Each number is 128 + 32 x the weight over the matrix's rms, rounded and kept within 0 to 255. Layers, rows and columns count from 0. Numbers have three digits each.

# o: layer 7 attention output (transposed), 192x192, rms 0.0926, rows 6-41, columns 0-191
# v: layer 7 attention value, 192x192, rms 0.124, rows 7-42, columns 0-191
o6:123099136080119094114155157154104143122145110137145124107099103141203107069082064098105097128117127132138150135127112118146095103133102094131126190146147084127119101095132117092105061100115142092109113093158123113135118114147113153066116127122093126150132123170149150203144111120120110088194148100132108157105087143101110147120141144137141125112106084171146123162087136094122152114159150086110094109166137105147132139132108106072094139116141111157115096115149109060128096127099145167086099113098119154070107126146132167123112090114090129127147132111127155065143101086136146117
v7:129168095120135116219157127158119157152123114113106156142128102112101146185138169147135123149124093153114145127112129164184138113139148114115163156139201120112153092146124154106124121105072144085109152132196092147117158103178168124143177139105121101117115117106119126116086102136109115108142091110140150104133095151171142127143114149115108063167119150115129138193107149086122134193121149086092098095141180118158112085178129143137146123121102146142158117204147157111132123146136120076115158132144123085191116132098080113164141079101095126166127078153103114167135149105088098152
o7:134106176125117159089153085099111113159154120136146162103143178161148098140140119131151135072149161126125088139151126169118117174131112080083132104190068140105079147103110168145136136168140103111142115140133182095058133157160065149135109089119106137180138117113153132103132127134097149168121145143117122127153146120110163129139137101158114132107082122152158125071153113131153134125104140160150164142157109185096107144121157096144125143103108083076145140081134136136139094094072149163138121072115133156146157153121166102111105172129131163145142164081121125103113103172147124131
v8:140136113072151111135143186144124119124151143153109104149145117097136145139144137138173201131112120166133130135072212132127089090184141110121109125143138125149124106120117154137137148121188186118113194172150193142137107129138118166075118124153107103119185125147072203167133142122149093117128119114125152135145109108149100110149092088114139143105126114109142089126126153165079143152161096129125164108093114150058106102128167072115134173096106107126132096134087160118128124135139102155080101161141165157161109159168153128141129152090082117090075142117135118159116144105096135098
o8:117143145125137142112107111087139125136123106147141127137077162137159141182131153151120126146145139093135120111196077123115131143107107132160140134128162189121201179120105119115166144136099104186142084081078085117165161147108109122143128136142164137152099107108176092106095170122139140123130103140159116138165151143112143146097148099158135123141127113173147146147116129104160150135062150121118111118111117117171187217124102148151141151164190127144130113150173124170150153093108113116189131123094099132119161142090107162153141079136163133161167105145160096104141118141156151153
v9:133135134148188083174079111129076137147150146093131115153112125108113132120133194117102164080160130084134084131093106116175162126135156174113105137146149176164102123167119086090118097169119114151103130124123135141147147163111080101140126112084156143147116105166111115098170115118143106065125090121133092092068155119124177153130118140140154127089146129174088127142150123151087146149129147159127169129132145128120123109134106100176104163128140138149111180089153158134107142151147164065124101111086092202157108104137137093144140086101130131098118142178097130130082146124166119141
o9:115101118158104131087153110154205096134123108097153123146152093127136092156092097085156101138096121115115108112099146118111118165084131124150135110118139108111137142141132172136124174099144145110141128164091127174098084116140155084106151122141079155133141195118151095145105165108134126103156112102131130112163149118128174140109077129176130088149164118143109124118142135090150140114129146117131095126147131177153105129103130102103141118136092192130170110114113063174148178123161124189122137169148145067079161130161173103112105157141134153152117158066111177179118110094097128115
v10:086083081081116129181138118135105121111144130187109144153108158165108142175145114135146102129150134148124175121117168145118102142127128120082118071173142185139144146133136073110160075123109071138157132179117115157182183129064204110062121146165140158145114112103122153112104154150085098111075124136110136083107145128134184167075132137098140181128119168146083135100129131146122138166119127084115125096132166128141182150126129103168118100090134148180100146123153190113121142122140125115127120205083146141081168138080133079145137067119163169115128184156061144151113119122176109104
o10:172087139154147127099075114118120178157107098078151146109169116093141118106160115113143121138080131139132117099107062071141150108131153115132140148134156114133118135141136179119115143137144146135122094094076141136070140133174138112182115096109125141117174141132188102112181110133096105074153118108197104117145155110110161108152098149186153114124066138147145058170118088129098141126088192177188122117106105095104102091172113108146118107168118133092166137159086083175167129128125127125114125075134133116156091097212114092133149118141115077152111100087117112123153133106058102132
v11:150101146077130147156151137146136109140126111139095099089122156126109141119172073135099110102147121145144122105147068132136116174143102124075198190092127104142142180137104112151151084171137114135074102104113073108098164124110148122167113131114129116097082171136060110107159148135099113139117150101175159154129153085073175150132114132123108147156086113100134120149107035095092124081098113112116115131134124091087141132138123146156093152111130093084113123131154127126162111147126171167151137120129132159067145099127155176101170146104072106144095169131174096136143124101129078125
o11:170101125177107164081125116117104135097092133100171149151114117176128162138167179109118121163142111131165127152080193067126130072103144098110140096125125105141105106190192122111099123045098113100130148113117197173131108111106156121110182134127136102150140118128132102114106148142143128157131114130106095114098155175187105110157166109146159128128152160116129140090154116138124135119164155108131151184088124123157122107066100105117127104139100081140127074170119144112116101103164141120116162149149147135192087129144110121105102094063140145107167072175108153114137190135127144140
v12:157130101176101114149138124160118122105131128113156132101134120164135161121146110107114111147129102132107130127115143139086168104110148084110092112107127128114122122147149133117128098113140127076151135151147130115132140110135110121161110149173115102094096124120106118125138137188135121163058144116117148154092174174145082116068144067186155135068101165114149152129168135139171141128158092131129120118140154138117149131151085075075116146162067129113130142121116118166187176133126122099084141100088133100089111138101138122177139114156111119123116119113090099148104112137153130155
o12:092149140084127098139124101120129108157145117125138113115128170101124128133116162155165156128112154168156138116181109099110130144099103129145153149150138168155087090123132120129141132178153122114099125141129133112198157174115149121125126092088166144157136163155168150110166118088117110103191114168141144112157083093124157133211092126111148108124124118172138122112136169120102115130063163134145134147125128148157135165109173123159130128111162144139105139106113137104122092123130128145162133093180137145168166086182131186136140101116124148114129119145097159097138117136157154137
v13:144060136087166154156127157157148150160135116072182125166106160146168170189134130103143127166156116148132164135105091152153125068113147136198088082105058186124140180116158103122142134136114141077159088136183187117116147128086111152118106132106130096094144151134072095126106115137145161119066122096162167120124148111114141120148135145140156090110172114150133125153133102146141111097157097148137136143141123113134107125135128110172183173114150154136075106066153143112112141152165150132129176140132083164115111143129084146154107140117101153141074120105156119121157167100093124177
o13:094136102171092093126150125125140098154136131132163150141107145107131140133133111175087138122188108159098168133131130115103139122099120123083137202132189104121135136175099143123167156147120157160124142139110097135143126113145108140159162103174080161100126163153155170099111180157170068166179150134076129125171143143139151118127122077154108127125095140128165119132132193126145110107123167115115147117172113106140190118131167110117128120145180104155185088164139116105144145100146107155122089130165159134163199083189162115170139161177166106133158100192108124165136110165133161116
v14:124116111136170057075125098137083144166135159169150124125179106120093142132191087153144138120149116126078175108131173106121129111110100136179085115140118123142177126130140138180088161128102131115076119164131167192122099137122085183140165113116149130113120087107125126112108123116150162142159099058148135160168166158159177123171165139126072151095105168115084106158126148199109061123168158084146081066157105127098172098114145094104083127123138204162149108123154147072080116117085169130117167130095102133165147082110158176094136200109171158138129149111172131059098165141144130192
o14:108133133137101164141144168099126117083128135077103108112150160133185157115113159115114110160132120075125120144112152170154080174158149121101141097082161137097110136078072164133124144096144148139161132103161096142162161141185155143156107135151124112133171114185144128100137189147123145132099129109103091102148111132076150094067062056170152155168113078150143123096123144065188116134164105130130146171139157136161135137119160159132107131134089112114051139178106159157170103139170073132143141078167096110117137134137135087183121093124133101086136143136099191146169105146104152099
v15:164114107103126156073160104112102120165156121168125079048129109117162147147168095101119193155119175118155125132123098066138151150093112123100127162175107093092116149121144099124160108136184137144126163151096128122127187147083149108149136091124154121138143171183083092143099154059120113139140160103113149071087157115123140117157117138160123146121103112153115113141141130118100095175102078127084163111076087139138173075081112186099081112137164108138096136140134153145196088174121126146140070099113157118167098145162128183122118129104105167127166148094173158120124087128121127147
o15:091147156151168133134089092110172107102128108130147120127077137105121131106144118146185100087161149120128137131074176164133116139157166146120163095095130161172069138110088174172099088118112168127141136069071167185148084115099130120122134154129126131154097124126174114151104129192112170150116121119187113151120122217123111119088167070121138098141092141115125150113121116183068148073139171139166068161137138126081103161124118126131161149132165150138152137173134146131102100090164125090116138132126138102099153124122123091130151118146144108111142082159118137154129164116135138137
v16:154132157106132128104135132109112095097141080153094155101141043076139108095150107106138073144184146130119156155147109165117127156126134078161097121107137103128120129125145107183124107161136172154149177169077140159077125116157092137118132090093134057135115147135106118171117142109101135155128135130099083169170088115112161099141143147145150179102129121130145127110144090136125117129119146161129044139128150134161160151188092133120110144138099140125111132109105125154146141182146127123131149185103137107140110134153101160160165118091121146092113192120127126136094140151164130124
o16:121156083142136093116090143129159168091098168093150172187131155130170119157109098117143171114134133101149142132184111130106133115103123144136085096124132104129112108123132124118149144110142099099108127087144117150135126165154178132136085156125141176113136099163145138118196165133129152117103108101164152086117140115130118156079152120099120092171148149115100164098153104171109146162082118105119155112097129128159122089077183100128173135112148111098127184179137154101148079088158133174110153142117101123109141188139178083120099117173120107135126078167120110108143117106137125158
v17:092158111105129120122134132131127148197071112162120127069111107175090120096133110140106185130135142112132112101124124117118128149149116126145132081133086129124097127133153140102123115089115116127227142108137131095081140105113139154148092128115130092168103097145157149104150131123106131153128116112144116165157116136137153137153083134087109132117117067097110105142113112143152173107096088132159154179125040153159164123141129071179102133118102145160153089099099158126125157101113145127176074074075118189081068150136131088153111113078111151115059118120111140168117123097146147121
o17:180104132114167087107142123128131166094150105100170094094162181101090121121114152061173132126090156182131176144119127120160107115089117144120134155121118155133176150119102048148127161125149152109110127148110085107177133179123074100114126116123128164089133111143124124092123097125129114115089130094093098085129173111136098130093155130186137147147100179122119097080128147137099100108125103064125072121083171133141119150134139176089118105157149127158129131143137136186142140125125119126112181207168138068110137087143089140097123110139093121134180180138107097102147176162106113126
v18:162080147104111092124186111179086148105127125153136181211116107115128079110127166122097149129104139138184129096115155162140197130151141161119102111139083111099145165131136149133111140106129110135091162149072113099195116085121153145118138103078107069151118103107089088147074151122126144147127128132078094108155122144137159058155141147127110108175085113078145099154178091115124106155116083119154148129136107111133154111136123108121146119142126135155077117154124082154148136141112122100106089175116134126102119080126104129135129125131151090132084135027187117078088146096145189108
o18:099104143123129145152045136096126149129149159127129083064144164105128160093128088111153081139133151133101130184123119121113106134073144115109160151166125134151160102100139136144152102104096143138156109091120157178119174125153120192101096134131134155091122136121147150079186110137091115084110137097149175103146133123109149141102095104103155152194145106131116122126118156177160153136126168125147131094107151145116170111130113140119152145111132102163186113100091117136107094115148110193102130123126109124130160155123129097128141111134117140101170143224146107175130100108122103115
v19:151079113121186085125175160125137141118121118095140102173135176090125136131126164114120154127090130180134152099144083113135119109167168123131131133179070181193096123138078110156093161129168129095104107133115138166143075136047170117085123110133149184107139136121102098136086110115080150167147116147141130078178124114090149095115154116112090040156108119121112144149157123135112135168121179116102157155112125153146152138149125145135133119151134115154100150149092092108116130096132115158103157165158141092151151086085165135103043153110127145122194097138098152106187114093126116136
o19:127158132123099141116106066083158111143090145140132128104092137161138137089164082139113109129149101122142087111071135148112124155106129117115152147121087112127157164126149225126133084128068136157167105121146111104103109112169141125106106136163099124128141098140155161121153128128140082111113099141100108180080094125142123128136103089128095161156160117156144091163055145167148117150162115148170131064137120111121101092136110152146115149107110117126135072074134120121125134115101167110137104091089133139131116124135099075154100109128145124113048120147184110115089125141119083100
v20:160148128146164072097133112143121135133132065126142117126117134123110118143127156152145130098117102093122133103140114121095096130098130096112142104167120088104128184122106158070141130083134136136165087092121148079098101131105154138112117124144130152166144112114177104137105112138140131100086125131086141078126152089106069130166116113132084094106166086143137110128118149155142138156150153087156081115133114110139081104089147133125130131085110134142089146128127094094132073091092106157156121135131140172080165131106143115135092145168119155095150132155110130123163109121134161084
o20:145145099129121140157153124130129102151162173109106161118141167127142143127109117140157176160159121175139180137139129094174133148174131158123144151133147164144160125108161113114141151127118100122131151177138108130112139147122115154150130149121144136115115169151101145161123162120104134160137141130094129172140106185130132121099089174129147170139112150113180131113092118126122131141117118184111172165114133132076161142185123134177084147177180128109150119134156131128114163134155105113081127122154097126153112109167124097159149105103121077157091136109171146129130140188100106147
v21:127181171182104140143126090153111109134117103130158158104089105080107079139103124088155085114138121118140178127173136096079109174162191137123111105110150122125116132094124134146082130113110105123190076099167178109109102106087115111137170163154116167138086142131135136124080082123139136087123166125098132147131129072194145138136129174142119131192115077094167143129096097165076082082171083106128066108157143099148172149111136108119146152119098156121123137141159162126145150169152156123159082074082100101091149135125145121126123178134110119096133089168114129137076157102158140207
o21:099107165092160076136159188144124173143159150127114118117138154181089144124126161157106164155124134146126142154151123131184149110080113100159081108116100127114149124169129122125189131119150158108080158161124072133140146181144147172175160099150160151126147149152129144151144120122068173211137160144101122110150114155087111153092141120160090119129103180137082145089178162114164163138137164122120180187138087127148093099108175103086130117152134150126097110121135117148099125125133093126059143140169104162178085111162141099130120116129164131132125188099134096151144129097140137080
v22:135105102092093117116153107110125121120141110099145117107170140133137070107148136130131137123150117100090100111137160102093152082143172158125135134134078076162157138147204118159156177118146166188171130109159101136091168108089164137107157085099160140108126080187130121093101159215160126124130090174185096129114124111160142076140101168156096109160137137116095056174187104122188115165093147116148116137094092138151135104165099164120174110102136130106123135110158156126123146131110117138095108112085142166191159102109148143086156124181118109129113182149084110108127110152188106123
o22:129114083134132146128153150102137141127162148090152106147143133120131153109166125148152132114091120130156153151070089140156120143127174124103150134112122113153151090123119157071156142090131080068148107121104104177193078143167118136131125156146122095094135098126157166143163127093089096095145102143096095092134168127116135150074123087116153171088142101146216118078106142142116132123101115105134135128171130141088149086109157135195120158114097185161134138138106108128115104100159125102129156158098105130105130125146144152119134128119107153145173156165169168130146102131109126154
v23:110202110156129082106175136142111170120132107125173137078120110108099199139135131136141128141117134132125060104154127122037115164088081136136140109161115089130107108119147111129176124150132120121193146114135141107122106110161098167149076130138113141120105150070105167168110113123111115156147103122148124119151112079102137138141127097089079111153142096115158089169093139118127149059074121116105185157145141117114076129121128121085141157093126127092072138128138194098148160082170148122171123114099100103142120063125113123127160126094107158114077092154150140128119079100116096107
o23:124110145111145133093160112122131077114137173111088118161106186132136054123132098122071169079123128137121177120093152132155085077118183132137118109106114123102118168143080085103122128136088184137067114116135128134125128143132115194103145160119121168155138073157104103106083143092091110107101120130123169168039140126155124089114158149145167113066090105182154111091125117101095120149177165114116114141082108110124120141104103130120082123129180126159135143153115141098133129156059117142117144154129133129105132231160095179085099111160125149121127144144112093127127157166142151093
v24:118132144127103154128128132104130092146177109122115124137115121139168130151142122059120100216090157148161149128158111195172133158027137058135101150102165132129158142101120151157169156137121066126120100117078130157135117111180153114179125114085162120139138117153130122096196082136070151135132116145165149110127103114145063138138101145121107101113179104072117159053108152093080098166145152152127136097126147117072109145122142095101144131154149132139087145135101103096127084116069125121097095144086115121150150125131109070140165121123174145141158112091122117173092168111119179132
o24:109125110132101103129093142156106150107103168095096188130137117110017149102112133160150132044097111136119106130169101114085160157165112204164105083154095107104062125136091145116079072113162124127143114107151128110089153080097083128094104123133104144103128159153140137110107131099141137126090136139111124176154164127130144123136131152115122136147069182127122128156128125173152097087101093150077142152132118112162139116137125124138112078092144102127150125136124108145079112109195142092161140088120116155164117138123139095179101152179116130109067160112087120173108139096071108131
v25:115102114146104113136142151149146127134158157108107168141134139105142114084158096153136176161104055134140110162155117100108142143144118112119116115073144098174116144156148171155149094091076122137100161139130086176104109143094108137081143078166143103131115068134093101057105103121084135121067153164115156131102115119098161134159095167119118128109123129117146107130122189112143170134092122116124128137102162142113148141122188119080112160119193090107141125175060138136119120070158136091128139096134125153105099152116109093124127155131099138130118168144112122142166101130106139152
o25:094149167117126148110111088085091104115107074123142105140135137151088113133152146107196128116118174168096108126152098101139100120166120103118127184189100122146149097085092110145102141116119108136125120122131120077164141117140128106148103171122159116122144127137179148190091129145150140133127185182131131120153163147123121129100122123125153102143103120113193154106134156127163141102117160132146080128138101113183150120135073166150135096116070158130128140100152170108102111153092095189110115115137150138127095086157128137162103132134127099126112103122162094139110167119118174144
v26:110062113150131154139139127126124103147127154139140104125159143094155184102186129074097160137166108191144153110110181143151095135112055154125127083107165113096120156154130135154122122161147088092123135096180116147201103121101169113088102149119141171108113202134142188120144136131119100107109093166150150137163145158150141120118084123131139181067132117159063135117161135121126112115141102140086137078132141153101117181126098138086137131136140164102126126110135115143096077128095121223080109154109127179132163136122104104076114148148127098168124129147106112141173095119112135167
o26:130144104131150089126088115124122111109132121106122131138084069142087145143100115153155108112077113101137098130118125113123158150154185161132154121154115213116123146192083108173145128162092117175136115108090152127118174118122136116176124096165110098146135127148128061167161141106163134109184137037148127138139118125158121152133163124136126107159153120151195093196093148119135156147111140126147164132111152121146125118126158109140148110136120126144070152112146091156157189150154126080185157160176182111129121083107163126192139156106135161071116107128115174144106185132157096092
v27:110136158122144156092141150107144102120152143124152113131125141185135134097119103126113180199144146103127125153112117087090135101122145101136178184117095106080134136080078134140141176175128162108081137140132149131147146145118082128131143103140167155156109201099108112135096133144139096088056142112128119146151088161122092122123153120136155174134111145117103122124112073177109109131127146115093132158133107178117141112092109086092111154137109115142085168152148090121119145182129167164176146142167128121165185133146109080135125100129116130126044122129131113129111136137118150099
o27:095121065170122120141108107124116136132076092122086085138118097121090150145123152115118130094150106103114137102195135152104096118167132182120092104122144140109136109186153132127145147141113147161169122142093153108143095071095160112136119116116136123070141100129123133099117098107146164153161164154165113134131139135115121102171112065126098100113177142148119151113120162083093123099136112131120129136133101072109129144141129133167157092140168133085150070141120184106139125102117021063126088116110110113122122140117106162098130154141165109119153127132115114159095098086117109147
v28:123167116154124101136185167159157191178124144163105171124137108122137138146124163141123051189134122134132085111074156167169143151131071185156174123140174102101159181128177132134062154077125116133155154115130114124118147142099108136073090148114130140115114157040124189125134138102153138128172115109146147138101078179133171097127140147187195141141083114141144129071080102137144169152147126201126112131127123146141144117053072168162089145129094144100128113105158147126086074142153110160131102108122118109082134125130092101121156165106069149129163123175104128140131121118085163124
o28:170114159098091161076097132120085090110177102104191115123090138120133151086142078127156147148133216130131156136165101117106099134102208062097092101117069158092112146239090120142131098172156127163081121105122141160141149122098158151166148186145087134156148078214078115148165129125092169121101141112141141101127157145148124150109087130101090119136184126105095116142155156118138111143133146090095091127125112157129086152135129101118132103135189104152160137187099095158158163155118141147089135170134125152144134139077171129124134122144140096128113132095183143123134152168141124159
v29:122127111067092073116141113134113147130126070163066170135111073057171125119061158142128149179093180066113147150119104124132140129119191110100177138169135177101130136132118078113137067121148199132103112162182150076137147139119170185179136139110206114141134154186079135119100149135082154105085194116148114180132137139188133141151153115103160138114145121113127095143151117134090107136117123168151143104114079127115175127142122144161165144100103122096181165120142161131088144115118148140155097098159113087156157150142169115122105133149210104184145099153091095139130117152076146135
o29:158110116170126145099112087119113115074136151135134108081128124140074159157137189155153122099146089109145113122146142147168103134110066124125121158084112133191126113121174180132089143101082113076147150100042145156116103093143089046102095137140111147117145112118156156176104080150148128146123123085131141078148153111086105116113098148134118116168094108051081148131109112141153176115104151100116095165180133046136113092121138124118059135124162101160069117159127054120129128112100099106128169096059152104115083152138118137154187078130113099098168159144169108064131083098168082116
v30:110135085117140147124116124107144117132166155174119114068170131096137119098108127090148076143171164117128149109147138123074114165149128138131148111140161165118130148113143056162159137146125118078099182125148136182104111100075157082135115155081142109080134111136145070123121107134107119146089117112149120106101085134184172126121120111167139095134137157120147103115143117086172108091145129131136126186121139093152160163109123110169129161118109131121119137171100086098123100168129101112170181188085149108130137110120139126106084136158126123120163129128077129114111132114160119101
o30:137083129118141105131132168076143166122087110056131138136098083186138154130126089119089142092117098141166129096127118176155154108098152113126088111121113126143126104157096167137112140148147172101115124119119072104128127150127139134114120111136089111162116116151125156139162120168125105103151113103112131118126106121141095147119078137080139085121142148165138150156136094180070103136076070105133109080133167120133089135145166126117108131091140099114139095059155163103161115107130154142066154080119075141122084137135122128130128158131124091135057120140139130126143147130112120169
v31:141122105130109096101095157138140129095119167094108082184158114106104123183143129153179162135123142158121152117092105134115120131102109105168115169136116139133111118077099128122070193131145150126130114130140161116117179119091161109100129151103156117131130131136122125140144127114108146119161181128071158135140139112121130092181100154162134117084146125110110151079132176140124131160129158071161140195123144157146113133086097116168142160101107099135161170132131139150084151094129101167091105135140137080166147098121133124104090079179086178155128112131085128132162133056097108135
o31:126148128124144151136104114116137092104173083174170144091110125127154111112078169145121133054100124132122099137128160114129152136143119132127147120177137112120162139132124159154151089159124106106148111136135095104134103129151120116149118109142112150110100128180144142115162146099162089118093113169107056188122063174149113149138109117141084128158141117109121095133113137085168095114119100147084143073139130098100156115164154102126123138140182140142160143078124112126153112125143107127142121131095099184117113161108086130187117166103132117173098098082177139099081138189139140150
v32:095088134136097140125164109102136095137140118107131140097153078122120153136123132137145116121121156142132122132151143109139142128102139104127105142144084127135106082133124103153148180128127104142116137170125162113181104148176129143138075127079144121157137121125169112142095145141122135144152079114069138167106105169144132118107144198095129166107112186156076155122130151090121158106137124161163143125139136110178125145146107149102141185162102111138123075155110117078071158079136173108111113115092061177076099139139110092118093113120124128125143104125092173111152176117127132144
o32:104173139135116121132108131144163163083130155095145155095115116124134108157108126093142093101131115087120150111116069179114151161135110147167101184169105117141099115101129098171128115086149142136107133109124099152129143129098120120135111142116089150096140151142105137127164116143143098121119158114193125128114143153119097123173123078179130118135110104098124105149126130170115115174154085091139121138130171170120105123137139125146131070120106129113112183119099149160137123146097114140154114143093146030127113162120127168133119169130122091075143155106117139146087146098121144067
v33:133126102147176113127099143137150106107177058128077156110116145096141083121141143132118117135101125132100142183125116172078205146083173068123096143099100166154112132102086092166071180150146128099045120157171163099162122166105132112139114113130134089146128168127097094092151137187129128084126106138149156105104124157091147093108147080165156107144147141149115118134079116104072133143118145127175117178156091139086091094118189134174144152087109158115067182079147105089109152114155171144114121137128108175116047117118159174130161169115130176143171060126176093137134115115103121114
o33:114167111113073126136161094134133149148113170102185105172092122173167159126151138147139126108191095090134094072182139091085079154090106138185114142138152139124104156167162202079143099116133168136137117130144135168091158073144136100113114144137120145108149193126185193113078153057088110117125146152115099152152141141196124147112088140164117061088173102115136175120183148166164118110126139124091099142154125131131152141104122123151090140158140085101172069175131156121136119144098131153114093115137114142105154114143109116160161111128119111075077192091082159116118113126135139142
v34:125149115060158098152144142151142118104138099097196175096140098157097129157145119112162117125132094139095127148142105145141101124106127149148117136103111152097107113131148127099137156142106205085138059133140159165122133119152107156136155170118134099149096137123129123182135165139107118141150119113118127133082103151135047161111161156105116124099166152160106090178129112116132166162128097146147108119129124130098090158156129131105142129083125073122106124099088168090178177125122144144162106155109143178122152109181157150154117157134176176111122169170165133160150135183162124091
o34:137113080169126152121154158144132097108147154091106136146118194104140111171100094094109148107133108103150150113095104071085130125139095153117153143121161074123130157112106065125162129113168096093144170135081128114160138150083116111141119110145145120101131127121130133126099117149152120152125129133122146139123153105117181155163090108174114145097129106104165195121137125120114101130123168084106183152155177155137127126096166105128119184165159150126125150146196145133096113138118138109127136115161120107135142204097098158121142130123137138121091098073111141104154105152123137158
v35:120119136148133125163107119162091106142133135153155170048129135134138168120180127145159102137165130154142143201083137100114105173186089086138154094136158161139060121152128164142146116143075144120139148102107145104117079137117150137113079113080130110173109111101107131113135126165144096166168109159114082134153106102101120122147186139094130136107119129119141154166132158141132129141095107117117092148107127160120091126103104106128122114148151125145155119123121119116153126201116121135098129172149141112121140126113136118155198107146048104100118135130114126106150088072110132091
o35:135141117142119114082125166116141203125110129155111081181106135105132126144141108104124081110078146146124140123119124108102099116129143103139092128125118105134136143121126089158117166161146104120074104158137178094138121154132144097134141159137101173119108134126121104169161155072128140173081125133094131180094155144148148119089138144188141129144177124135145095112120122158142136121136153110130179113111110128141118198130143161162145127108127126106126173140101185145175083115137122161119126111137129136169100143110145108087107141100151123136132057173146139146169174180144103117
v36:163110117137118169141165151125124123161172134119082122150174107095136122129139150157118163153123103143135115189115138154117163101127121102077074108111105163130128107107110172166116087142110155140154136132136163133106147183146118118101129130060078137135109126176151127169128105092145087118090124092110159107113075131123118123150129149104097090157086190156129136122145173158124172131098138157159098149155107217106099153117173146140118129123098093204090130088100125103136128097153118134095126124162137102056151108140135115105131145098114140159089132088149152152149140119111150119
o36:132171122129042092118112069156143148112123070155140139124118131170125165130081136125142088175134185130116107135136101112066109140146128172166155186153150092140140122098118108097126092126118100132132163070090116155133124098133147144161092115108105131122128171130140105109169136152113113115113163133077131146153120122163111153103144136155102144126105104125072113118129119137152085135149103111116126098108145091126147110140150164136183160141122147089185123138128132129123129100111155193099131167109124109186130166093129139183124121088142121172165116132139079101098110164149123125
v37:199123140119165147144122156129130110135106103142137152181070135132096116111155153135185162171096118154141089150143164145138141129153143159157147165164087134150081137112159159155122136106110134126140109130128151158200094078100101129112145132136083087183067134131157096118104162147165096161115185136112154163101121096100104098181116098111112118112117079113147159132121175141128119131138125181118101117160110123115119161102147120119143130139121132077138119117112134172108138117147164173140107167128126182100113139066183142144165174126126076109089153137125101135123135106130126136
o37:051137117147101094110102112145134165109187136119104075108139148129103152119094139120124096125136099083105180128150108067116112127099089090109101139138151101141195119109118074135138102101105078144134140139099107067094123159102098117095101161114146127062129113111113121105146109098107168129130152117154075149158095145159101122122120130110112128123151159145121136156112122093158150135121115110066130113107109090144196140152098146105146145126114136160117119126117103138127138141087116165080122127108114120140138113147101134119082090133119166127126077159134138152113150103135119099
v38:131139094117085119085107124128127142123087139102146144146104114179185111129160129147137100097139084150077130121086104119143144107107151146116119104168112159116082129164108150146099128102128103100123159114111165034076069144112120118086111128097143168146130123108135141136107116136101180141133138108167079106140086125164105136130164174193139127129139108096120122124116138104125133153158116146084119099152074129115119096091174141178145131083199180125120098142110130169173102087147166133147176116085097177152094135114114120097091155082135125103150127147119102140168041077133137123
o38:147132148115141138139168117177103125162166112090089106099125103069102162093093111104104125119105078158152116116183172160135108122110086121089139126084105102142182150090091132149114150161098129179103064194139142205137158095098145114177132118171076134073161108089110112156124102119129121137135131170066155176122166077089144115050170119116122138183178163142160144152104152152139113091125151105128106169161166082189113134107090102135094115145090088110166146128133102132124143149080114156097100126170121095134184108188112138140136129156174107134129170108158158048143186166110143113
v39:110144162090055106156134098112154146197111114109117111127115070138154169076125143153133140076192166121181104094113146157087172132154109095211119128112139112137176146118088109131126091133099138109149160143132098115128149138164120128111098091148100110174145121104124146163096110140125148157135119141119112098140083178135152145130132114150143200084142148074126130117123138105158147083174099135137152110158088170140087108111131125148084100073144109127135123137117113143105089147132174093115087155092157134152103151173132116127123130115141125110088137157147150144115118153074080110
o39:140155117126123114111130155122104120100152081102134144085160151121146113165119104106135129148128131147118142141155110142148136135102120121068127109132144168150089122097136096141152167136161119127103144139118165179119154126111155127129123120136111121144116103116148110115154115101111144109148119099190158099073146139141122103128154147113174100147108131165147136117149087128102104117112176120103133122113180113155154140103116139081146150166145122110151088124160102150166142090133109171122104152108135112079111145053127186142181141167131124126192136087093080172117128095182157109
v40:180128153097109130131167144084120090130151072135132118084129153169124075110181152087090137113097108153048113188072100131157130153147090133105106108156119111105113065131156104102101103058144160123154164130089095128148076135159169132130143092124085099140140187123168159149099141130119128069128111096175123127150137114153116163124105105108157145142111186141102166141125095160080092117135180174148141109105089155099156104117132201117145174110102153118116110163086071096144158141159143100085106070143089155116161169111133139125153132103113142086084069097130122100094085103156139132
o40:096106068143103111136117107176153178097128148123172128133085162088138141130073154146134099172159175071174114152152110141123114131097148123121128129134106183132111140161126131085134124102101066156120071130124105166125121151076094119128105120084197132154106111069102133127153127137101128140136160136122150125110107116129138079128114076152165061097105119146061122146108139139135116105120107135133125163131153139059104096182142072149123125182131103127106111120154189163092140157111164148140164173106145097113148119139135129148115085128134139174150136138086139138128092168123093148
v41:126153171145097118139180110092102096137142125161155103115091139091131185101112134139147117129124131138100136130143117173122169118110160185161135117128144147183134129091189143119125103152119167155219116134131130088113156084151093073131095129117133134107125134147134138128097122169165129120133106101119095126166156064142163118164166148156112119095104103090114082141144099105098125162127114119118078101101174135123145159163098123145137129106111113135112175170156074144126143135197135137121116153140108090105124143155161145130103126154160120096086171079113074071128118166051078127
o41:128104079142145143111075149120146125099110119120141163129155137122134112155118181156122147113121135120169123101086113059136101140100099100115088144059123098117170130138140143115181183110131081115082163122126097133144101171111142194165122129129066117110127134137095101149135116100089090104116104128161137138131109160133177110066116117115153129145154100112115104122114111156153177104106133144117168084167108090126118089094167133111112169123139123125172094081101117110129078100123089136134148107102144153149160127109129100126125102173132159131132128166170108129136118111229186069
v42:108131132132139180074093144094129090133149171141109135114099164174141168105073115119104148118138173117046142118132076116135136141126140074133176164140120110058140091142136105124157085099160186094088129116158128119109066213175165150163127158167122122152082154124146096122116105117114138135154135119109144184137128176123119125104172185144125120154130089128132118090145122111114131146138167146071114118124173136139180107097144077161133125116148133119166119169162109114155108165166129101114112113160110134047138132116162078156155106120129173114101138091164087109103060136156150137